config.yaml
norm_eps: 1e-05
rope_fraction: 1.0
bias: "none"
warmup_steps: 200
Each number is 50 + 12 x the weight over its row's rms, rounded and kept within 0 to 99. Layers, rows and columns count from 0. The size before them is the row's rms in percent of the matrix's.

# layer 4 MLP gate, 384x192, rms 0.162, rows 355-366, columns 0-95
111:61 54 52 46 42 24 49 34 58 60 26 46 35 41 70 58 38 34 36 32 47 48 46 45 46 50 45 54 47 44 44 43 43 44 43 29 61 54 46 52 26 75 30 67 59 39 46 57 46 48 41 66 32 54 75 59 49 46 62 37 41 38 67 55 34 67 55 60 67 49 55 49 60 64 48 50 41 39 63 60 47 66 43 53 48 45 38 44 40 46 59 33 46 53 47 51
102:57 65 52 59 60 43 59 59 43 40 55 61 59 66 64 44 38 47 44 67 66 47 31 43 69 62 37 71 26 60 61 48 55 52 54 61 63 31 62 48 59 76 32 54 66 62 48 49 44 38 42 67 33 57 38 50 54 47 51 87 49 73 46 56 64 38 30 40 46 35 37 54 31 49 46 38 29 40 52 30 37 74 59 51 71 57 36 42 67 67 49 48 49 40 61 47
105:58 44 59 26 52 43 58 52 60 47 46 41 68 40 31 51 36 52 48 54 40 65 49 68 48 69 40 58 45 47 63 30 45 28 56 59 36 47 41 40 48 40 72 44 40 25 76 32 67 62 36 41 65 21 76 56 68 61 41 51 52 38 69 30 60 46 48 69 51 51 33 58 31 66 57 74 36 43 52 63 42 50 61 35 67 46 50 50 49 28 36 59 35 45 53 34
099:43 56 58 63 61 33 28 59 55 32 48 63 43 48 29 55 34 53 59 52 39 61 28 69 43 45 66 48 50 44 79 40 49 53 61 37 26 70 45 58 66 49 56 42 53 54 57 60 58 35 46 40 52 59 57 22 39 53 43 64 62 53 42 48 58 48 41 60 51 43 52 48 32 41 56 33 58 37 58 26 45 54 40 38 73 46 51 59 66 53 39 45 34 48 53 45
092:41 71 46 46 48 74 51 66 31 54 45 31 48 17 80 49 44 32 44 75 40 70 40 58 61 52 47 54 69 32 38 42 43 68 46 66 49 67 37 50 47 53 52 63 48 76 61 37 61 44 52 42 49 63 48 47 40 74 47 57 44 52 66 44 46 35 36 50 58 53 63 39 64 38 52 32 53 45 53 26 53 44 61 63 52 55 63 35 42 52 70 46 49 63 40 39
099:37 62 36 43 76 66 59 48 46 55 82 59 47 48 54 52 52 55 54 54 48 55 52 40 59 69 47 48 23 66 46 55 45 39 65 67 55 51 52 50 55 46 62 39 57 63 46 48 45 65 49 47 66 63 69 42 68 60 46 52 66 71 38 50 37 61 42 51 59 52 36 55 55 46 25 48 48 65 63 62 57 45 58 51 29 50 41 38 43 36 58 56 69 49 56 42
100:58 52 60 63 49 49 63 56 83 30 54 66 35 39 43 69 52 70 55 45 28 53 51 79 63 50 18 46 51 48 52 49 62 51 57 41 62 49 53 26 47 40 55 56 37 49 52 61 45 49 43 49 55 57 60 54 75 59 49 53 53 68 37 66 57 49 55 47 46 55 55 37 57 58 59 53 61 35 58 65 29 67 49 63 38 43 42 45 44 68 56 64 74 66 65 54
096:30 53 43 61 56 42 50 35 54 38 75 35 36 46 52 37 76 38 48 55 30 55 44 53 45 53 21 61 42 52 55 43 62 31 49 41 48 47 37 44 21 53 31 50 76 47 42 36 65 38 35 32 60 38 45 72 50 30 49 67 35 36 47 63 38 44 49 41 61 41 51 55 38 56 68 65 44 57 73 44 62 44 54 44 53 48 53 35 60 63 48 46 49 58 35 34
100:65 35 49 37 56 40 69 31 52 60 67 52 42 56 71 54 40 32 45 33 61 59 30 62 57 42 47 62 59 46 54 43 56 57 66 61 65 37 52 46 61 77 41 36 33 43 54 56 54 38 39 60 38 51 18 28 43 79 47 69 59 59 47 36 23 29 65 52 44 56 50 44 71 52 42 57 27 54 65 45 39 67 31 57 50 41 39 24 51 64 60 43 55 42 34 40
094:49 34 64 49 45 55 46 42 33 69 48 56 29 40 75 50 70 64 37 47 58 36 47 37 69 57 37 51 64 56 47 38 79 46 46 42 50 38 58 57 53 35 31 59 56 48 76 48 58 45 68 32 40 59 60 62 60 67 56 65 55 33 56 46 45 43 32 31 50 38 41 61 41 29 51 55 61 64 58 62 33 42 31 54 56 51 39 32 62 62 71 45 64 37 41 58
101:41 69 26 56 58 50 50 49 68 59 41 75 45 69 68 71 73 42 57 69 51 66 50 55 53 31 33 56 67 72 41 59 60 51 55 55 33 54 54 56 56 42 36 68 61 41 61 31 77 47 40 56 42 62 49 53 46 47 38 37 33 65 56 52 44 52 42 28 56 62 46 69 59 67 54 42 40 40 49 50 38 38 37 58 55 46 59 26 42 40 52 67 39 61 40 57
104:19 44 43 15 50 48 49 59 83 39 63 43 52 59 42 55 48 45 46 66 63 32 38 45 49 57 38 45 47 61 64 48 38 52 51 44 55 49 49 69 76 65 61 40 62 42 65 59 35 57 36 36 55 53 27 54 52 53 45 60 46 59 45 42 61 53 53 44 38 45 32 55 52 52 33 49 53 70 49 27 45 64 41 35 52 68 57 48 50 56 55 48 67 32 63 45
# layer 4 MLP up, 384x192, rms 0.16, rows 355-365, columns 0-95
111:54 71 32 58 36 42 46 66 54 71 58 57 37 83 50 31 42 40 57 50 43 36 42 32 38 64 50 42 46 36 70 40 20 45 44 34 39 40 40 51 72 66 65 42 26 39 57 38 42 31 50 69 51 44 44 64 42 42 46 44 48 52 43 48 67 46 52 54 73 54 56 65 34 59 63 53 49 67 69 40 55 61 54 51 33 59 53 59 54 44 50 61 74 49 44 62
103:40 58 40 44 59 28 57 49 58 26 61 50 54 58 33 26 43 64 27 57 47 43 61 46 44 68 62 48 45 31 65 44 53 57 55 55 54 59 32 54 66 44 45 49 55 57 61 62 51 21 53 60 38 43 64 02 57 55 59 62 66 61 60 38 42 48 37 49 62 46 96 63 56 63 50 48 30 45 61 59 49 56 49 58 44 55 58 37 54 50 50 59 35 41 57 49
104:52 51 63 33 47 35 63 52 33 41 42 38 60 49 42 43 47 43 48 35 48 51 74 50 29 60 36 68 56 40 37 54 60 49 68 37 32 56 29 34 58 59 45 63 60 40 46 25 57 48 29 10 66 45 63 45 45 68 32 65 54 71 33 39 54 41 33 28 46 31 60 48 62 43 46 75 56 64 67 44 49 53 51 67 61 47 36 42 54 38 55 50 31 58 49 68
105:33 54 41 54 40 62 68 46 35 55 58 55 54 66 62 34 59 64 53 60 53 45 40 41 49 37 47 55 35 56 57 41 53 71 51 60 40 70 44 44 52 31 59 49 67 57 63 53 38 72 22 53 58 55 52 63 49 63 38 57 37 79 53 76 26 44 52 58 61 33 45 45 54 26 67 46 34 38 29 46 30 73 49 37 59 37 59 75 41 60 48 55 62 39 36 42
089:60 57 55 43 39 29 40 49 41 51 57 32 20 48 42 49 37 42 57 43 58 33 37 48 45 41 38 53 62 69 60 43 53 41 33 55 19 54 60 46 60 50 44 63 43 50 51 54 22 52 60 28 46 37 29 61 70 26 33 66 42 56 19 63 56 57 55 48 70 73 40 70 54 61 39 42 48 60 53 24 53 16 40 53 40 51 49 59 43 46 54 52 55 63 56 69
097:45 85 45 57 54 42 46 47 50 55 48 42 55 31 54 91 38 52 66 32 28 41 64 28 46 68 35 51 43 58 62 22 61 42 43 36 45 73 50 47 49 63 46 54 58 48 41 52 33 51 38 56 68 28 29 61 43 61 65 69 72 67 59 41 77 36 38 41 35 37 44 56 48 44 53 24 58 53 52 40 37 60 53 36 49 35 68 26 51 39 54 62 43 40 47 26
103:66 46 43 47 58 48 48 53 50 45 34 68 52 40 44 45 45 17 40 64 35 50 69 55 60 51 44 38 46 67 47 55 58 61 55 55 44 44 58 60 69 52 53 69 34 52 65 58 43 49 58 66 63 50 58 80 67 54 47 49 32 60 48 39 29 65 47 51 32 58 62 51 57 34 57 67 43 46 45 76 39 54 40 60 51 44 44 53 57 59 39 42 31 59 49 65
105:55 37 52 55 49 68 31 54 48 59 47 52 48 49 41 71 48 52 45 50 31 14 33 49 52 44 74 44 64 55 28 59 52 61 67 51 61 67 45 48 50 63 70 56 58 52 54 59 56 37 57 48 65 41 59 40 51 37 43 33 55 54 41 37 58 42 56 53 48 35 39 31 32 23 49 63 38 25 29 35 34 46 42 50 52 46 42 66 35 69 55 72 65 53 41 48
102:53 52 56 56 52 47 53 39 43 62 54 36 57 40 51 42 48 70 71 55 58 34 46 37 55 26 31 48 55 43 58 43 37 65 59 42 58 62 48 57 65 77 56 28 49 43 39 44 62 59 61 81 60 41 42 36 35 39 54 57 48 42 42 72 62 61 37 52 45 58 67 47 47 48 60 56 14 69 51 36 38 33 33 44 62 57 45 41 47 31 49 49 62 49 39 59
095:38 39 44 51 70 64 20 64 53 44 46 45 55 53 52 59 42 42 38 48 47 53 42 63 34 36 49 54 38 34 66 36 49 37 44 46 38 61 49 50 51 68 62 60 38 57 58 36 49 49 45 44 30 30 40 55 60 64 58 49 69 62 57 53 48 68 37 57 48 54 58 45 29 54 38 51 31 49 53 46 69 56 46 47 23 45 44 36 38 14 54 52 64 62 57 65
107:62 55 74 51 54 39 52 69 55 59 41 36 55 55 52 63 59 45 47 56 46 48 55 40 49 47 52 56 46 58 48 59 40 35 42 55 49 24 63 44 64 42 34 37 42 77 63 46 53 64 62 58 48 34 35 38 60 42 49 64 40 56 40 76 52 37 61 36 43 49 44 73 46 57 31 24 43 58 36 74 55 56 54 65 57 47 67 38 44 28 50 54 41 38 53 53
# layer 4 MLP down (transposed), 384x192, rms 0.146, rows 355-365, columns 0-95
109:59 50 63 31 71 76 50 47 57 36 53 40 75 42 38 45 61 33 78 44 40 31 70 71 64 51 64 65 53 44 45 41 29 51 18 55 68 51 49 59 69 49 63 31 41 53 49 19 38 45 54 53 66 51 63 41 38 40 32 61 69 73 25 51 39 50 43 58 42 58 49 43 40 36 36 57 40 59 33 50 59 60 41 68 60 56 41 55 66 54 32 37 29 42 53 67
094:48 62 40 36 55 59 35 58 42 30 65 31 53 53 43 78 69 47 35 57 39 31 70 51 40 51 43 40 46 54 54 49 51 49 51 39 62 52 43 60 43 42 46 55 33 61 38 46 53 30 73 20 67 44 48 49 64 53 51 40 41 51 62 37 41 38 27 76 36 65 48 40 68 56 62 49 53 56 30 37 32 60 44 61 48 43 44 63 60 59 37 30 31 60 37 50
103:48 49 50 57 56 59 42 54 43 48 58 52 35 51 55 52 41 52 37 48 39 49 31 45 35 34 43 41 34 59 42 42 68 44 59 75 60 47 61 52 44 76 36 39 46 41 27 44 71 49 57 47 63 45 63 30 40 42 49 56 78 45 64 54 64 42 39 55 52 54 60 71 61 42 30 70 56 41 48 49 42 45 49 38 49 62 47 62 46 48 55 48 48 37 67 41
096:35 33 44 60 61 51 54 61 47 74 57 48 32 70 52 37 25 55 61 37 36 50 70 58 45 30 61 41 58 45 49 40 51 46 58 54 64 33 35 50 43 52 44 43 46 43 66 40 49 57 49 35 51 61 51 65 66 55 65 45 71 49 45 23 34 29 58 46 62 35 61 48 40 64 45 59 52 45 65 50 54 68 46 47 45 71 72 51 51 58 36 56 85 39 39 57
094:44 64 63 51 60 32 62 33 57 36 59 75 59 56 60 43 58 60 51 35 40 34 60 56 59 42 60 43 42 64 22 39 37 44 50 49 50 64 50 34 38 20 47 58 56 26 57 50 44 49 55 82 55 47 85 56 52 49 45 32 44 58 60 40 64 44 44 48 42 43 57 47 54 67 55 52 33 44 64 75 39 59 72 53 59 58 43 57 56 78 48 60 47 58 81 42
103:59 50 38 65 26 46 67 39 54 40 46 58 52 59 45 37 34 49 54 61 55 39 47 43 64 58 72 60 56 61 66 44 57 62 43 37 45 37 66 32 55 40 56 56 48 32 58 31 51 48 50 43 62 36 55 52 37 56 27 52 44 44 40 46 58 47 68 50 44 31 61 48 43 37 61 68 44 52 54 52 47 45 39 74 52 56 71 26 71 59 46 44 35 52 67 45
105:36 59 63 30 53 40 52 56 58 57 58 43 63 28 40 39 50 57 38 29 47 56 42 48 48 50 29 26 45 27 54 50 69 52 39 53 57 50 44 48 23 45 38 27 43 52 51 60 55 29 66 48 33 46 39 55 47 41 50 60 29 53 62 67 30 54 51 58 74 37 20 53 24 37 42 48 40 74 76 47 61 57 25 78 44 27 55 50 43 48 40 49 47 32 74 39
088:52 58 48 70 40 57 49 44 62 70 49 39 36 47 74 36 39 35 53 31 58 26 53 59 78 43 54 34 34 60 75 67 57 69 49 60 58 64 65 43 62 41 50 47 35 67 56 45 41 48 50 47 53 64 54 45 31 35 68 56 41 50 41 49 49 58 59 38 53 32 74 55 45 47 51 41 42 59 39 53 72 41 39 50 42 59 57 50 69 42 41 30 53 37 40 57
105:55 58 56 89 52 51 39 55 62 51 55 34 52 52 52 67 64 77 36 39 52 37 50 20 43 54 46 60 45 49 37 34 59 44 57 55 48 58 47 67 46 67 29 29 54 60 45 45 43 49 48 50 45 49 42 56 26 47 36 49 46 33 42 69 60 30 47 39 62 42 60 26 40 30 48 26 36 50 66 54 44 35 43 55 68 51 40 20 41 53 53 48 62 61 67 55
094:54 56 39 37 53 36 48 45 58 43 56 53 62 65 62 41 48 57 48 42 45 46 43 41 44 57 38 50 44 56 36 74 44 63 41 42 57 57 49 52 36 41 32 31 35 48 61 33 40 22 68 55 44 76 60 81 61 36 53 45 44 46 71 54 49 65 50 66 55 31 54 41 47 51 53 42 68 57 51 60 49 66 45 68 47 69 24 68 70 44 15 44 68 57 57 44
095:33 46 59 30 71 51 59 27 44 56 55 31 83 57 68 52 61 53 51 57 50 65 26 34 59 50 58 70 52 55 47 34 67 54 73 53 37 51 55 30 36 35 62 53 45 52 61 63 69 43 28 54 64 48 49 76 55 59 43 75 52 64 47 58 75 52 61 53 41 68 51 56 36 80 38 51 54 61 53 53 46 26 49 43 52 50 37 38 66 53 49 48 52 65 62 70